config = dict(
    d_mlp=704,
    norm='rmsnorm',
    tie_embeddings=True,
    decay_fraction=0.911,
    seq_len=1024,
)
Each number is 128 + 24 x the weight over its row's rms, rounded and kept within 0 to 255. Layers, rows and columns count from 0. Numbers have three digits each. The size before them is the row's rms in percent of the matrix's.

# o: layer 7 attention output (transposed), 256x256, rms 0.0579, rows 34-63,97-127, columns 0-63
# v: layer 7 attention value, 128x256, rms 0.0559, rows 34-63, columns 0-63
# q: layer 7 attention query, 256x256, rms 0.0765, rows 128-164,192-227, columns 0-63
# k: layer 7 attention key, 128x256, rms 0.0693, rows 64-99, columns 0-63
o97 090:129133100096098122121167151119086128085096132132122116126121181109153136117129076134150162100117125129143132112162150143104168128132131145115088121165097131132104166117092148147090137112137130
v34 096:118132135114107125092145127137089156173119133099123126160145145144148151105141158153103154131190163116120115153105133102129130163141114171070088128166124133126142087107152127131146116140093126
o34 100:123133135160136102139142120105161118093120138102140157167129115152113102141086100132134124113133122148138071162153122090132143153108132109128145159151146130147141155143129120145123132153130094
o98 093:135157108172133076160123157121137124113133130139111102115143111114096095119161143106133113126148075122125058159095133099138125141177133106120115133131172145124162115129112121148139128099111118
v35 098:118097130145125135122146120107141128082124178113143109104144132135169131131129152119088104160143138093066141133138155108132080104121148087155133114128173117129127133154142117153130120143129127
o35 105:102127119123096166122152118152099149152089138122125118134130107101057152157160165139147165093166122147132119112115143175128111087143161144120131137073141092124110100131150120144114178114100128
o99 088:135140124128096138117125110149141129130127156132131114140152089083107165142184169136158151101170119129124109103157108143112145120129126111118114134133159108131141113120153141129170159101108090
v36 101:132117115141124117097145119125117184149133124093136099110193152133090145180085121170086168135088104103105133126120088131169123124124118123113094155107113076120178116127134143140148098162101148
o36 106:152100137130141105117147175132166120129117120147146142117144081145130117131111103125151110070147158137154098116147135094122111111136138121131145132137146102158087118151129099110150155117126118
o100 095:145104156136096089096150135135143155116110120162121144073117123132134131136155146170141156121116138132158129133161127077126127112133149127088128143128144120149116162129121114087197127137120164
v37 106:165091163157097138164134146132163131112120131129122152122135131160114104116097102101123154147138096163170143127108117168095116149125116141152077091136110142103130098103139102124096068164089122
o37 110:136128092137105174141122105143148151123138149156148162144148135085129113105153103158111132080113168112078183096107151162146086104089118154110142149138107131091142138135101121146089104134113101
o101 097:125137112162122177127124135138138094117132125118132131140161143135120106149152128130135122101156149122142162123087169105112131122164136140104113162139117115123151127133107105165127110163136123
v38 104:149113108196146125102164123105117098139102132143143137130094108137140141164105160140122139149107119129129111126125113133120143113148124205127125108126144149092138127146154097135102157095133149
o38 110:133155130114116127127136174115138115087132159141114091134102146101145095126126110164162152177107108132162122132121153083099165139152081093092134112088176091146147142171119133099122148120119123
o102 094:097144149114141111115130136149128145115158130102106146098124076099184136114131082138174167119119094165121129166155103138113152107114148058159111146119143140134164120149087083156151089088146112
v39 116:105146180088137141131128105153109136136141165152150149145195141166099153138087114113147179116142108138123101127135117105159111108113095143108125109088138145116081113129127163149148119127111175
o39 121:126126135120132130131107127147124090122137121150104138088138113129156116109132083125094132124140058104136082139164096141117123135081110167132112137171124160132154129150135148084137076121155111
o103 096:115102169149143101138137112119092132097106107145158117094137111123143077110108101136110142117115089129116120169144136159079121138076159139148122131153077142116140131141116113089088104105160126
v40 108:126168152131139128140167097122153131110115102133114075109121100136144111114127134120114109134093154098055125135126182112145145161092132133156111170118118092102136081130105150146138126132114141
o40 109:137115147179140141153119131106078154156083133119170114095107124125098161142099138126168145147124146157099126175159137126116102126196167123109108108111117120104123077123139078156155171139107121
o104 091:131090087142118139140086154112149159144133159103105097077112160140108149157117075081140140158145122147100122136130116096093095095187129095096108127124146110150176119123137100123148153129082127
v41 107:097145105099150126133151164140132104151133166157128106135137145118097155156098107159114123125094132118078109158131130125126120097140151101118120155123156097135136204121140087129129121130091139
o41 115:133067144116119165115124148130161147136158160167087176161105120107122113116122148117113076112191109117163122093133119104106116124151097114105128104143155118154098113114135185108146105084090129
o105 089:149072147132138182129109101140115158123151152149135134150106130159130127132111134154135114141162179089146138085168109094159171150141164148169156099132122107139078092130114143092139120119099147
v42 101:096149159105110145159137114134103102163100144159152158132162159122102099128131123100142126080158144099098128092153140135161099140139101078080140120097139123112108134139137138129139136138175141
o42 102:080148131150104152114123067160101135172163132128109117124134150139142144127122173101124117160110041129110073177153136167148130146118127139150079106114095154122169113137114164104131088129094174
o106 091:089120081124120151126119117143110113134115128104096121133146136127111094129150117085134083146151113097170133133147084154123110132159060139149128110145085117166112077132101158130095123153116162
v43 103:164137135121120172110089116105081094099115146136129164105131134109132098127105127150124101119077153122107142144080111153102113153133081129139149108110089155146114164144130152121130112157128116
o43 117:119141107087092170122122090138137166133166124175148121097151090141141186114170174081097129156145104150130117138156139128137136113135113129164089144154098172123161117177128160132141119135150113
o107 091:103111113104110126177098135110144119077106124123095135104123144130132118136120081112080117151095144127126138145136137110119118090138085154150149112129141160178111127127156175126122163083105137
v44 102:177087174159084147139096140152095138152122094120083104114170089168091176149190171128131201130123144130126137124144114115124162133109096158118144099151107100180094134147086105152116148114138133
o44 115:113107104163110120115121168112101102081098163145138144116162142116142137069124122135104114134114151118100141148123098131106158133121118141090139173102127129097173171120150118134163124139108124
o108 086:148149117154195159123118099091123109087083128124152113109113162159114137104114169130113130154098145125154138124088136132130109135095149131081156181132129127116131161103082152147139113102116093
v45 104:123126094135140132126141136156139160124145082109141171123169138144156164129106131107143108125099125126104162110098121178140144126156123137130133145130119121152109063113128140154107143130150104
o45 109:139165123155145111145133099110077116146100126156131090175113086145123101141108118135090140153116127144188118131135121142130126125132144110144135110144140129162147134105077105171132175162129125
o109 093:133128132145139122150124124086099134115134136106132110150125114091150128110098081162114122103142092090118065114122111143146126110089122119137155092159109182162124169139139132117139129133136105
v46 102:101098125108121118138164114077086117113131098072115135131106150178091102110154136127145134100140108169144137106112139140121136147137096147125122163089151117104145103086114098086103131098140153
o46 114:140125112146142135090119128102084121160120152137152082188148108131116128106094082122126179168080147185095099147135151134152132139096133143144130080184189188115126168171093092134116139104114120
o110 089:127136119148144101104110150120119110151131158165135094148134094120131108116118111146126137116098121127135112172131154102098127127136109113145144154112185154126116167154102094163095108140100120
v47 107:131164146094136141179136084136127100163127130100109123112150120152122158123115134071128093114131146117154108098147158136118117192141130174137112119135141112130114118119145124112123182083157148
o47 115:135129118182108105106158097152108101136140102177152102113138155109104123089153146126141137125122129138101115132131150170127129146134147148106098088125107141120131132117112140101137106132125176
o111 096:153070084126133121150099132114155111185133094142126115125126133099116099135103154162118120081178114146120129145098113144111101119126140141097166129119104112114164084165101126121131117119132119
v48 095:132127177118106103103102106139125137181124105114129132110115100139144089095097143153099149114114149105112147100106135145117117153151120128145120172100181146093121106171116116109112114161156143
o48 100:094201092151155165137136143149117160107142136131129115127107143097100140167122140120130109127099123132135090111125149125158175137153163106140124124092118129126117108124124074094135175096123124
o112 087:116159108152120121147173134142121146126149145121112139141173127100096163114107131076146112101161112080111069144169137154095155112146139122156114134145106121147164105139135106103127150159088134
v49 093:113121150136096149161130127100119109135163147155168155110186100189114153134091098171129169142130088085145097140123107138146129114149139161164159108158140078099138097139154107089140092138133147
o49 094:151113096131128127117141142109187150138169121111131126138130118097104132126147091157167107119113186142155142120138145140139088121119124111128133167156124108112119158128077145127146071144136131
o113 093:110105160147150104130126151130128116102164086129124110128116105095109083106135098117091119108135139157147089095130154138138138115123157122125110136134115155134124172115103157123152112129110177
v50 093:098116104148131135060148129127102157142139151137102130127080134176085113150140149121104127144102139145117147123140163115123131127144091162109126133138138164131126211166112131144113136122129161
o50 105:098108169112139151100145154116158086103142139137156161140116131110120155108144135138150146149104117116125158092117113109148132127160146124131156139164179137119105175152163110140141109122108149
o114 081:137151149113166139115196141151136147107153166116152102113150118122156160120096111141125180138119093119125120112120141135150160136114164155141123097126111165122121178099160110142131124131085156
v51 105:120109127141131114155127121088159083139144125104134135146152139093152129131139128138080124162108115120102143143175117106171115119126122147151085125133148115156088112120118138146152107174139113
o51 108:139126126128100109138117163124089154105128112122095140152084113161088143096114154121108136094138138081116072128119156119127105106130134112094140179126117088124144115171120126108102162114117122
o115 097:147108110121085130160094137109119093113125140110132132146135135137110116125168146128181144134130144091110125096150159099137132111168090102123138109115146088111129111158138108159120130085076106
v52 105:115149072140124137131149169176144109138103117145147131115146063112123092167137124166122109101150130131095141131099102144146121099108094127099156135090173151122143161076113136108139079135103171
o52 114:147112139128186114098133132113118100047150113077105134129133105119131077165160064110120147143090134127139103127172096108143144134167127132119121080131122171124161127117137121126093165100127149
o116 084:122137160109155135094173118117127145075162103112107115142148117112135111142161147135122122139090122094126086099136123144156155111124130083172141104107106139120160091127112105074130141112168154
v53 111:135133148068110131163107136128137110133135124117110133116114113130129110151160164098150123087118090108124132101043108159167133168145098102160125128085172129120118097108143191113131115169176091
o53 116:119135076137151126132109118131101121117123122127117113160148122127152108172123117103120144143128146149155098108165149110096132170114159129165123139103081133157128129128069098110134157152140143
o117 084:149060126122078100106109095130107135115128130139144133127156133134162139086149130108098097116096145182122094114169146123107127106078146136140167113142056131077099126124101164089123131117124160
v54 106:108150116133142113103144104123103153119134104116117132154122161157091188134086133166106135160123135094164106110132140136135136102147150155131133116141143115109130140115170106128112141110108113
o54 102:148080154098126118128140157135159157114145136116129160101121131091123116119106066172177095134154137116124163115093105128079107107132118089159148101168128138154109122116115121092149080133122131
o118 093:119144206155131083092181086134125159113137106147178105142128116134142124097088119143120126132121131150143159132131109129096121132108177089141115100133145150150140124113090075072122129127136140
v55 103:124140134120095118114121142143111122134129107131157142129178132130109146142091141129154146120165108140214171126175129166114117181178131113133119093157144105140099138118119166136140156150191121
o55 106:115117160135064143110152177109136137128147131128114119157091151129092131146123151155099116131099137105110131165100135152168078118170105159146127153136106105116101137131116136136127089143080162
o119 094:134111127120147164134101143099141119087116085092089141115080136117154137174154086156117103124141123145153108142131116122143123101135144131137140116142131100170141106158178134184105125170113164
v56 112:089132134133121124112089180112100157160122108166098139093159116145109128098120115132125128105197091079118077111125127113104122156151130120116116154087144098087135170143155146126140070128133141
o56 106:153118121079114132138099114130159113144134111106147144113180085136138169155132110148140134117132160154107145127161117159166139134100105124135178136179132172131132132115127089137126094100140109
o120 098:119165140161142084101137101128146127120110127144145124137164087131138163102117120137111132135115131136147143130151125140129137123071137154144092162147117155108095141069101108096134115137157133
v57 102:104132146103106144093140083129096134106130179093116122140163106220095162158119089120096116151109128118151105146207113144123133105145150144133156076144137114120120117141119077156140161093143098
o57 107:141118132119126127111142163163123133132162099161131101137109070134107119118141120118135137125160105096153159112092111127128097108131083130166143156114166174152093122118119126127136098162119101
o121 094:112147132116173122120118154116180121081170085114123103124146128092141141082096107142169137146169130195087136101072146142100100118122123122134147129108116184131115145137114085110110113124142133
v58 100:128169136108157137175146064110146042099128157143111115126107093092095164108156144142130131137093105154178101106122131137139144157096163108128098118132140140131112107129130184147088126142068115
o58 112:201097110151095085162130147092109128159127084167119103104173150119128132105120106129115126091149165166126160126148154131108110133157104110123136118128104103121141098156110130131120151119126085
o122 087:126126104133132169099085159123130150127137073131055133086099169155147130128179118128078142119147130147106082127132098104134098045167121100101126120102107114118126089135146123148148145135133127
v59 097:089127093139134144134146120129099124143142108126149115144134136117099140107140153158129138173100112129099155081109124116127129143127139154094099119134078147116127181149166128112116161132128115
o59 110:136100166115067153137144160104194129153156124182105106110146130120135146106077135132148152111125138106107134135119138143091151111137104125120136119140107123129130101163119130102112127134121102
o123 088:126101145110126159112125155108140124117146134159074110072083169118111132165089111152116126122134127137131139140173122092132112101152113092162179131151120134152137112144120115123158119107134164
v60 097:103148186108136131087140101137136052116125169107114140113151153125138105139086087104140136116129142109108121134156143088130125112120099121152131141143096184124100129131125075124147151089085128
o60 114:134118102094123156143098116121126138166104112184132150129120105142142174101144111140085174098146095129122171088098132140076135099081073152145113126141154139120143123132101170149106112135138103
o124 077:155126144083136140142114154070114125117137085094135124062092095126132148122157115125117174131147100152094097141108095152109140130114131159133172091161128168120100133125110130147108134139159120
v61 113:180130092149131119103107097092131138111140106092158108103130094176161098176155136142122161135108151134139142110086120126121153128119109138104117115108086125155159118134098116142116119108129152
o61 116:109135175149124140150130183127159124138157142128133102121132137147142160115128124103121142122096157146163142099122129074153123127183139102143141185138175103111115130151110114145117163140122118
o125 097:122133114131109139152117173134134123142131187138109144097099134086123142146142130098148174161130136127161162113114119109137105120184127091092181105086142156144140163123172126131131105118095103
v62 095:110085126126124135096132155147104104102126165108136121127098093132181140073114073159179131124125147146119180124107141098145131116176153134111172156156112106139120160124135109139126134094100147
o62 104:168135185142177145173139145146124133142180125151129150141144116186147165121158085131157118107122131104095139114143122084122158073102120116102146120168149154135134129146107132119145106096136117
o126 088:095144134145137152137150151133124141143120135148128125134131134142114186092180164124167131150158160141112120128162118103106130134125115158135130115121147153157127151100098105159132117143110168
v63 101:142104139146151129146101143146157111121142152153103080112151110151114098119195117170122134143126137093106136147098145080145105132107114138108152134179141150158136136135097141141149141132143165
o63 110:063142132102130125158114103136158117109114144088108147118138154180161163118151148100142094119152104076076115131154103094149114161115138104095168187145104162124162099123141140138135127097145147
o127 091:089128065138117143129087131136153102118101120119101157170138146186124122147154131043112114153129143148109128097135134147123148127128131154112163135115095136111127135101110142138098131116175128
q128 095:138119108137101118125116124150155114149140077148159150079152127098144121078143133160138089071126171168140152089144087142161127115115184115102148138148089098127102172119155141108125144095158125
q192 075:112177127146111121097131127139132133154177134138153150114123145111144141097096157111094115127137175102110144115182114144100133082126137109166106120118095091141166133127115122153126137153107100
k64 084:126092136092138122168129157089134156120119130189157120122124142106123102150123121158133129130140119107112136125156120119106145175101159133100124140096148145092100126104119128102166126100151140
q129 098:154118116145098126131125156169123124152152096132177119090144114123113111141123150119127129121116155130146122110105116156177153140141149070094126140119123095154127115107106165103167121107137147
q193 055:087120079175125113129128140134112120111162178111142133120141125166158149141144143122109160126155148112147128124162157109130128124157146134175126091104100142122127106184190107147148088085112122
k65 066:095118121112145146178125129086160136152094127185144135141124119145118056146143110124133119142109094145116147125152127104093132156115137127121131141111137134105137186135122145120149169144126108
q130 087:133127125143125072161117131141129134166148109162184171101146116120145119113159166150166119132139129132150131104131097155139129093104180132086096153132128127148162121135137136071164134086138112
q194 074:130135111162130094137095133119112151160139160148182147125105094175088138124113131138106142143134093116102127123129130156112149132179172117125076124084128128141175083142172130122174147088094116
k66 076:125133146123112106110120131155119100137137140172141126076124140126110109168166126130113159162097129088119152099130097139148176118091133095119149112136129117108138166108148145101123111140150124
q131 098:128108123104143118091139076117138131135092146105122153143156146151144140112112094146098085134099126132119141136144107098146100123108164162131159138129105121102118138153159084119138154158120087
q195 085:111121166106080151109110116137171164144127070127159141112111150097163105103136159106125094103125115110161109097139107123156121133089163133106175146158138114110135156110088171114130157185162120
k67 085:158195103142104118101124163134135094123173124107124085121153097138128164122118159122108153118099151149118170104064121124133127127143089142113111086135159105186093070173120115099148128119137136
q132 098:145125125108181122122117131162120139101108098135114132120154160081112128097135121123080126168118128118103148121133121096151145112091113111136142118151122103151184122107120105100167100151100108
q196 078:124137146118131140124107154120135141090129151122061103130133132124130141104150136125129131161113138121154112116103132113132108087109147097135184135126152104122131141090076122107106078157123110
k68 094:102127106124146131118114165120168117150118109185126135137120089137110103126147134120127153139135118155109146135135128130093092160127139141155153105151189099106085157121194164167131147167116122
q133 088:142110149133131124133141121157054103139159114123162098140128101124101133133129197129155105103126084141130101101153096144134137144134162128117150094130153118163099091129124149107147140119137108
q197 086:106173114164118127116150116128130154151158110126116083155125109153098145141134116154158151130121107122123151134141097156093138099157130125124088078075138128140147091167176135141146159094113125
k69 101:150133097125124120150119162146149155135147113141153135090133119168142096081101137149112123159099130101122170085129138124133167132110156094134130123129087129169153154096118156106175104132148086
q134 100:107141073130124130133131095154140165157139121102173149112146152156125078109122143127107108131125139082140162105142098114189138147157169119086100125109060109163134132129173155146139129127134109
q198 080:101106091129109096117112114117126122125143119122191138127125173157129088062152155142131160152122144097100133121116112113142141105136154095160125134113115126153138133095158196132152138165146137
k70 122:115119120176131103134148144108115093104159104138113119115109104151126124100123123096174113139123138114179116103089134151125162129170137142114113130126156158142097138155136121105166123094106074
q135 090:119157087079104114110132095113139117129133150136144111123135125152097122128127165126151136121146130133171116121124099134131146167123167098100116143082092111135131129132159135128126105125137136
q199 084:122182105113080097124144101125131109134136119147140130118132183169104131075109130118144164148136155105131107134098113166096126148131121147127155119118147141122130120129139130148113109115181104
k71 084:132117169114107061131085144124154121161146144096118097132114130142185093126140128166144138079146143108137152116129109148130168129137123131117120142090107137108116101105123104093198136087097135
q136 092:109127142156142171142169145111141137129118142101097131149126141142127112139096118088089091137162181148120126148145127113166120128122142170135129154132103112124105142103126138146117148139116199
q200 086:138117146139157130157107123135094140069109128081138160139109178114143079117157107122134131177147153122134127147114123081145096135108134150148119121157096095111105137119083156158116148173117157
k72 082:093159116132163191108139099109122136124107134106114144177131107145109147167100117123111135120140122136117112127114152154126091118160074136143124152095160092138141147142150126162087115145138152
q137 080:122121125135168136125148136078118126083141084117118121112112130116098171113114139162160136120117107131105098130119105135122119111143103129134133101118171138143142106139143088116123093115159077
q201 080:139143130152102122123095147138116120106139128177090112122139069148108163162112151141126141119125096119132122127119119152128134102142128139110148133127162174164130131185114100129164151058136125
k73 094:171138162125090077139096172112124164131143130160120119124126114090153114107161137130138117119105117088135156119150149138104168129106161089127124119105133127142141141089102122105139098147115096
q138 087:126122132074183142118097092133165094116130145171113140147085155151162128139143112085130115113130152167105117167159124139103118076146154092107103144080097126099127128120143066097115112090155099
q202 090:101120130102141142136127116139184129157119166127125134134118154131094115137185107108117121119159128143127106168135133127152104144141137148145124144085103137084116132099133171141100105118121169
k74 104:157108091090156171130092130106169157070135111172141141188128146091146114100152117189085126126126098155096136125139144110142079145124126140146093127128117109135131123125127117137143103114149155
q139 086:138175103132159117147150140150105133137160097139087144106093116127127107125130168124171142070133128084115153121145092155091125119145117118137122109134146117144125144175126121159139113094144168
q203 097:121167113136066123068148116118165095123138123167092084153166136152074173084094147148099156117137149140129130119128096140142130103158142129158131095086124109147136179155162100096146131098142155
k75 115:145123131148124083139128118125065189139146130127132102108117120110100106112137134126167113135091122083141162102114096149163179135111163108122113118112113148144135136127130141097183134122143125
q140 089:108141154088147156129128126111143146096112124150129158174100125111116165129110118140123110144133145182124137137123159109104104107118108113116129096129122107109138156120103128123112114167131112
q204 097:125153116129124179137127138132200153137090148121124151172123133101129153117115135118113106131138084153108099136118160085104129144107110130099160145152146086132131120160111155133076144152113109
k76 138:162126127123172170131139127144131144131082143117143140182124141089138134118144109133114099126150123122147118194140137087147044125114128159152142161143110118129133120135134091174103129150103156
q141 096:166192132119139136151107136118107134136115111092090149121134127173099100160123156124144143094154086132179113126141122101129093108135135111127148140149108139126119142120119162189110149106131146
q205 118:149133145131109114160096186127152122115143135193147131098092138127096080122137125121148121132121130116113125117125101128143111140112115135081117132169131121116145168097107174119098106136129094
k77 102:113157092125114143122136144107123140123117138111148126138153114182169134134139077120140108152170142180116128163153143099155057094127109119123142169158127147140098108081156127159094148144112113
q142 096:117147126140166143118139142084187138083125117106134153134123149090118084149155119117127084141183143134141166167124127085156112119126089184155119154147131147094135123103113106133117142139136168
q206 127:125129138111192164170110127094159146089102133119102177124137129097152111107139112146128098146160100133142117150140131083134092135108118134146104115144144149116118135094100159160088136159133133
k78 072:144116119150143138110150150104102148101143116085149095110144099098106153147116139120178133114127108098160134101082121149160138171154145152147072129097122134168151125176123103144150119142165185
q143 095:128106149129087127111110119174098076126153130150112109121145098096150116147148150105132125131097099129154138127102104185145150120101117132150149176103152128140157123075118103098117111111165137
q207 088:111117169130140106157091132132170126119170137106108140120111151093132096127122077147170126108131123140141165140118119145134113108118146157128084135078080117109152108115149109133113114146163156
k79 102:106100144101132117112181105123136088117094079113131093127119168127161142138097152101155149137116160141091152130144130146124166128171130167096119159145116096152091138135150154114167132087135106
q144 095:135080115163126116133131146107129136138141121141105136138129125129131147120112124128134143134110131152135142120111153159120091133125135136091120117134109167147122146109112092162149116131164136
q208 094:136149163033092112136168079127202141165101095065148119147153143132124122096120132127136134085111146118165106153112147140151136157120163146156172118133126135112120127119132099115111082146127132
k80 099:129107128105108148100120153094142081123092160122123117132127172130135094113145136136124105083108122145137145102086139100155113127115066164152151145113105145135120128122109094120122137098142095
q145 104:126143137116120139124184142076120142107102151100109074117127165145132113120100090144118176123133169159110109187098106132131124128106118105126136106105125132102144105134146112140154111122104142
q209 103:145160123126065123101135147151143148130118140159090135159125123129079172126127142098075132140150085107124090118081168102150111138150089183066115111138170100137148130153152138120117106143110062
k81 097:149184124110143123146091100121093120104117153132124088102130145136143133126170131142141110150124127108119153132113112110143147098143151091176167102143126126105118137125150109122120155138147164
q146 095:165138124130140137128086090108106136106123109096128126140175098144143162104166157175125139145084121126155146120137180183146104107130120141122104104161098156159113146098099089121098118130158146
q210 084:106134105173113135111155090129116114099120102116157144094140106146143156152161155132131136105129121118089090116112122170108137133116145140103133150154177154186131133152141105124127139115109084
k82 090:135126147103134131123056166146176101118110109164125107115132138139174136081139132174119148134178149126158081179138143158115087119091149134133153132153097160133102136140154132203112152143107131
q147 103:157176133091142122119107112129115124142103111119109115159130107105122093191153148128118145108140082125112121146139115104166111145146083106104102119126149175107141104133131100159110130145134108
q211 094:097134120149135159113163108107146159136128156131133134153080104107093135173179112134122132096122146124088119150151108133130130172133131143109091149107115125115116128071127138155113112092123125
k83 092:141103092126121192127146123089130152118080090126154120128148157141172113113138100114128093115170103142080123128096141157127091158123147107135130111098110108169115109114153143107144116120144154
q148 106:135117119133109118125089093136108105135116142141152153111161107118113145103150089153148135112105070117127083144150098137164126149131159134102144155140134137157134100101161086132126142103144133
q212 124:148126116100167142122106135133118119080117152072113125099153115141103166124184079165129143123124117107117104125144167124157137105109134158161098176151136148123115140103187116119118147123108115
k84 096:141102131148155101133150131119134139147117081139125166097158124135187107107140130139102115134127109128112132157168128155150115112099133143075081112149098153118113087105166114131080127117123119
q149 124:092127133143113131133143110151116123131113151181163082140122141129118091131108096099136154091113155126129138176103118141129132134150134105138121114101121105135162099120123124162147097130130158
q213 104:134109135130112110142153136158167127174117134168160115135112132119131079137110099130118125124116163131123121160119094120117141146118159131168133153105118102111156122125112134106131117119125153
k85 105:101102109124121133107131131167139105131132112138131085187138140123139134117154127129106125103164146121135173119140135133170171130147179104133144084080115099121134143145162144099145145121140145
q150 131:156127122117162145132098142112120112148139090126118150104118111142104158160121162152132142152135081122130128092155139104136121135124115127136127119156160162149132139132120126150130149111141089
q214 116:132119106181123154103126114152113125130152085143109099151121105152120133121116191147138133117134108115158189100118145130133128133151135152114136083140153131150136117138141096115115130120187111
k86 137:157147148107133124162085140125147111105125133137080155113120114132120104138106140106143114136134125125126113120091136135141140120094109120113126181160162140120079138108122160109096124125143099
q151 091:114112131114119118122122157130151128179136142129108148151140149147142104137138160102151111088130106155138147107164125155130131147113139106075135120119084177125138145110145092134138132124117121
q215 102:114122130137152130106129125131155132125102151115141210142097105144117156105151127121143160163165111124170121106083122120130111101137085143113104099157104140120103128163169104170095094110150128
k87 105:138095135118126159142126158110172102116117149160148141139137142093137064127134125128087088129168119120110128141123079102165131194162119133146107158105122137115087126109109126123115108163135126
q152 100:134163108140113153137127136137124129129131123140090144106149132114119142132098144174118113177104122151127137138096095105131117077140108102129112122147150129151104113102147133135119143108118095
q216 099:160134112136139141122145120143093136116110099159107132127156134106114130127137143156075128165121083096168142098156128137142102125108116134077167099123111162142122127149098113124140113145136138
k88 101:143149180144120105118113142072160147128135137128077142142152114146113164139093099086152135143107128155110132168143158089089142133098135159131120178153149172121109154161121122145125100131064105
q153 094:125125134156112134138158149110156127133140110087094180127183136127131122105117126157127122126151127150122102081140143156129126166102117135095126128123122189151102140123139100134101173111129136
q217 116:142137105137101121099116116177142101098126099103124146106189118136161141121170136140165111130136119105095162146095108146175112150125068136149102124146119159144145135141141119108109112131177135
k89 090:131134150168140144127158128126099108101138104130160127088138152139186173139121165124063166147086145094073119146116098172165128122154165163148131136126105144179090127139140096164142149112115101
q154 104:095140129136113126144109073124122133105125166143175130169115174115119127099136144134148114127110135123151120144144157164105155146156137149141154127125132122134123111146137117129143120190136130
q218 091:091117107085185120142117093103112147079164138155119128146128128139151115125118147076115150147116094132139140117115130126137148111097121136104098175146137134106057116126139151147142100116127148
k90 092:104105112152096102107133180164121114130120129131143118164127092107132154094108148176140081153129129140123091108114077152086155148153113123114116161129125117100168167100155091120100153123157111
q155 092:133133143154148124104104185120118181090136118158123174114120101118158153120139120074217105109095137185129160099099122116146160140077120122144131116131113111100115122122108121102125142118155128
q219 099:120158124056129066150111122124180117133134114139118133183111148138123116101123153124165097141116122162150098138118191138110122128139133132162129120098103081117150140129177167132138137113099114
k91 103:123148135139146162117105150141144109151130133107154129116097117132093094166160118123161107110113120136164172157167151067149156122124138108095164162155138108113131136113081126106103148176150105
q156 091:123126150100183132096069112106170136111140102120091180174132141109173143114127142188140119126156103133144104142183149140112136125126141124107110131135162154159177161124129077144149090132148114
q220 096:095136145179119126123139151111096101115154155144115183095170098103118131104142154110136141084109080096129129103143153165119129135163139141073128105119154149138142161099099109125115130123178082
k92 100:164167137120111129121097174111124131098154119149148155125145136136164138108114153137156116142162150164110089170116101140119100093147090132083146162155098158102106109106162107158125135143100109
q157 097:098175141110149120168169153099090150143153110090062121139149111158162144161132143103143159115143159168149166081129126154084129102167124144124133102103151158141117161124126112108119140110140141
q221 090:116138152160124080090105126135147078116091150130123159124130124171113121087142115141159137149126136082102094133091140109108128105126099117136139070155146144143145153152146124145112096134118128
k93 092:139166135141136112147132111126123152111139142151126090095141105151149147133117096134101129105188138186136107156154115162176117123170136169138120130128085149122117097086098114142113109178126146
q158 098:067146091096123104147156099126137145127161111129136129109140142113089094093117090114131134131103129091112159108141102146102148138191136080172102133170109123088147144121151122107123109139134100
q222 101:117134106103118125162095199124081138117134122153138104105116125084141123140163143144113148156096128159124148117149095105128165122142168131113132145081115144138102114100106135099143118103103140
k94 094:106159126136062110140127114133104103118148155145128110087084139135122120109122104125137129099167094092160107137116122146080155141111110131145098105156135154102164139139105170133150145136153109
q159 108:145107099125150123142097123136153100161123154138147086119154082114103109166136122112123154143127095105132097090097114103146123148129161143108065141125116124136137114115126125112098156139101105
q223 117:101176123145130154167117113126126139142150166135113095156080132106131114206110125083126148157115148138106133159134116103103133116092139164104096087112121118154140119152099163139112151116087121
k95 120:106099134108120136146144094122102154155110128153132093165199119152147146139118147101116138083109119112123116121112127092123069129155146130141122086107154124135153138137143118110143081158142138
q160 090:114136128110118136104131106111144113111137170111121155143166157150157097097148116138109128134140083119144142094107109086135140092077118162130093079095098146146135154163160101121124126130149083
q224 074:154139139080078118110159140144162145143141124101110143119109119081135120121155142125144114086102134188144136143103124124108154109072115106084081169114118130168135165104127134122134161156131101
k96 071:129126104140121127146099125143136132164142131158164129103157120136086136132091138170103090135117163101135121093147133099133147136128145108128123114107151099156110125142127143100129077144136125
q161 105:126121123146102107128125101132150127137143115098145137110137130106169142086156107142157059079145161121145129084135093144124133100130160141094098172110078124138104129137163135104124126098135118
q225 083:107159110110068109073117135138126156149166113145152153095132093117143121112132151118134148126159144124105146105154085144082116108105150131154097143101125152140156123141119139148138182141110108
k97 086:132113148110135121150134125170129089151156111138122120074145141089136095157118166121114122125102126116135141089111133135131166113131131085140126098143137116137139153112100131096135051101161093
q162 085:128115141076144126172172100094176129133143141070133128133094121148170156130128107123095113144159115148100161115169154114146112118144110157130107131132138135136135146142113127121100144131140106
q226 073:115095117142122145100122163135117123130128143119131112128078123130121137107110153120122117091145148158113143112149120161108132131128143140115099134097102100122140150151138143143123180138112130
k98 086:167159141122106119131124124185124114163131133159133172098128147107114150114116164106159102153071137106182121101111121119125139081110145120105110110118108132128143102158114128119119088093142098
q163 087:137130142123152129119097140072113122130105122166104128126126145082144131137166114151111111138110094151135115126125135162096119108072092127162208157168141153084117096111105115121075119127121151
q227 082:163103100131181130201129124128116091134108111121102174113125123126145134126153117173128102172122103159155114118110141124129128138125101135097160131137144118137115152092109098139080094146125148
k99 095:134137154132154143108108142101160134121092135119109168145076164158096142142112093121119142109115109174108103178121167125098081137145083140141130121115129129115131144153137121170124175119080137
q164 092:141098143120143079119147099159094104160176100174110124098101101131148111117158148162178132095104092104113162108104115114094132090113139108131138118105143149135139155150104127105160113093152112